Part of a small language model's weights.
Architecture: LayerNorm before each block, rotary positions, biases, untied embeddings.
Each number is 500 + 40 x the weight over its row's rms, rounded and kept within 0 to 999. Layers, rows and columns count from 0. Numbers have three digits each. The size before them is the row's rms in percent of the matrix's.

# layer 3 MLP down, 128x512, rms 0.0823, rows 109-127, columns 64-127
095:507533468486566513532464593501548446525436433594490544428511523496507433512525549494491518494544454570493500515483522473591450482545479511514477473457508552524500468501484500468515490512460465
101:441590479496448479450505490512470598458542504512478545463485488556435456421497453455479524551435481516533514506442520560473461484496536515465443435482481564451485454488538502549492545567432505
103:501502466474496482583532509538584496454508443517526564539465524518510533528385461446429594541471473452536429479497534477560574522433448533515508493467471571552476486511459524541558509491507489
096:403493516490452505561444455502479482514511491501471513471554482533559521507499431532518423539483497483499527583623503465501473549524457481517487477532471492448535524539510439403480498525470525
096:516542543504542595489524501520531579504522475519492471558456520555474548421414511529437495537544516501452504487562563490437497549524555528467512472490430401453576524476482563494541539478513501
092:488437527536505512525482500496452485449435534492480485478524541499510479515577510493547522507482511513539562482464524525433496501468500454582491493483422491473505539497520463534487450491479466
103:540551518426511532579483484495526471504498489494507499474515508488503544516414518535499447498535574529470533501463503520485503584485583438440463470472508520477533474543539514529501435547501557
101:395467530497510464495525518462445491512527493508454516517503463531514502503441497459536482469515491538463490544455456480548457441555489499561474448567554520504465458429438494485514540477514444
092:461489534446515489432571450521523510524436483531508549530552454444584531516466589619451497506493517540494482495514502541533526375601500472502485586535510471384494443508491513541578483515521470
092:534489550579503472514509512508571503527501495510480443414529500447459496482505438405477498501513446504464514471541481518470483523501482463563507485496464493559520558453515484535511519546479510
094:547588509562482547531498463499518519508535486496464509558526514578546535525454508524481466513522402529510454443519426581586489500453465431493569463439529503488547515443443553402459529460493551
104:519571541450489543497523511510459561513540454510528479474513477478466516556450503474470523541485502474503454476484562488512566484523542557538478463537494459486563463557470582514485482494564520
091:527436491464568454436574532481478467488468560531468491501437529537500497509472509509550538442469571459529421446517503441544549464461514486544515507547500493462421520533548570477555505510523524
095:468540452442486453536479438543537443464513578513463480520514426514428470479526398509510500435523541477499554477516513417478563520480573475506448575481473490515488488498540593454591518446522506
108:464416578522473439567442516512486537447505490493542499432538496492518511516496422490473540467618570515484603580478406481451519496484516510469494552516536494573584549429519476493455424497533523
094:481557523536515525537446526508515470482529451502503568487463544539436522555421450569478483485543502501518457554581466500512451491518405493505497528458552519506476496507459508523453518476516527
095:508461515508453480440556522541568466514439439567541551556462532466428481522489516603507536499524498524499497504507492486466512485495466549470512444427489515488454523471440438521531524532530471
104:503471444473444505441460468470346460534456507502451487609495544435532478418547592531476505537469526513419482554460569438487367465487541510536470512411421481546565493457570548509410484469541514
095:463565458414488509520404488452488525523529493493480522521421451457529637459489419422452536461464531501450523468529483513518645581503489503515495495546556375551458453515540481485514532512399530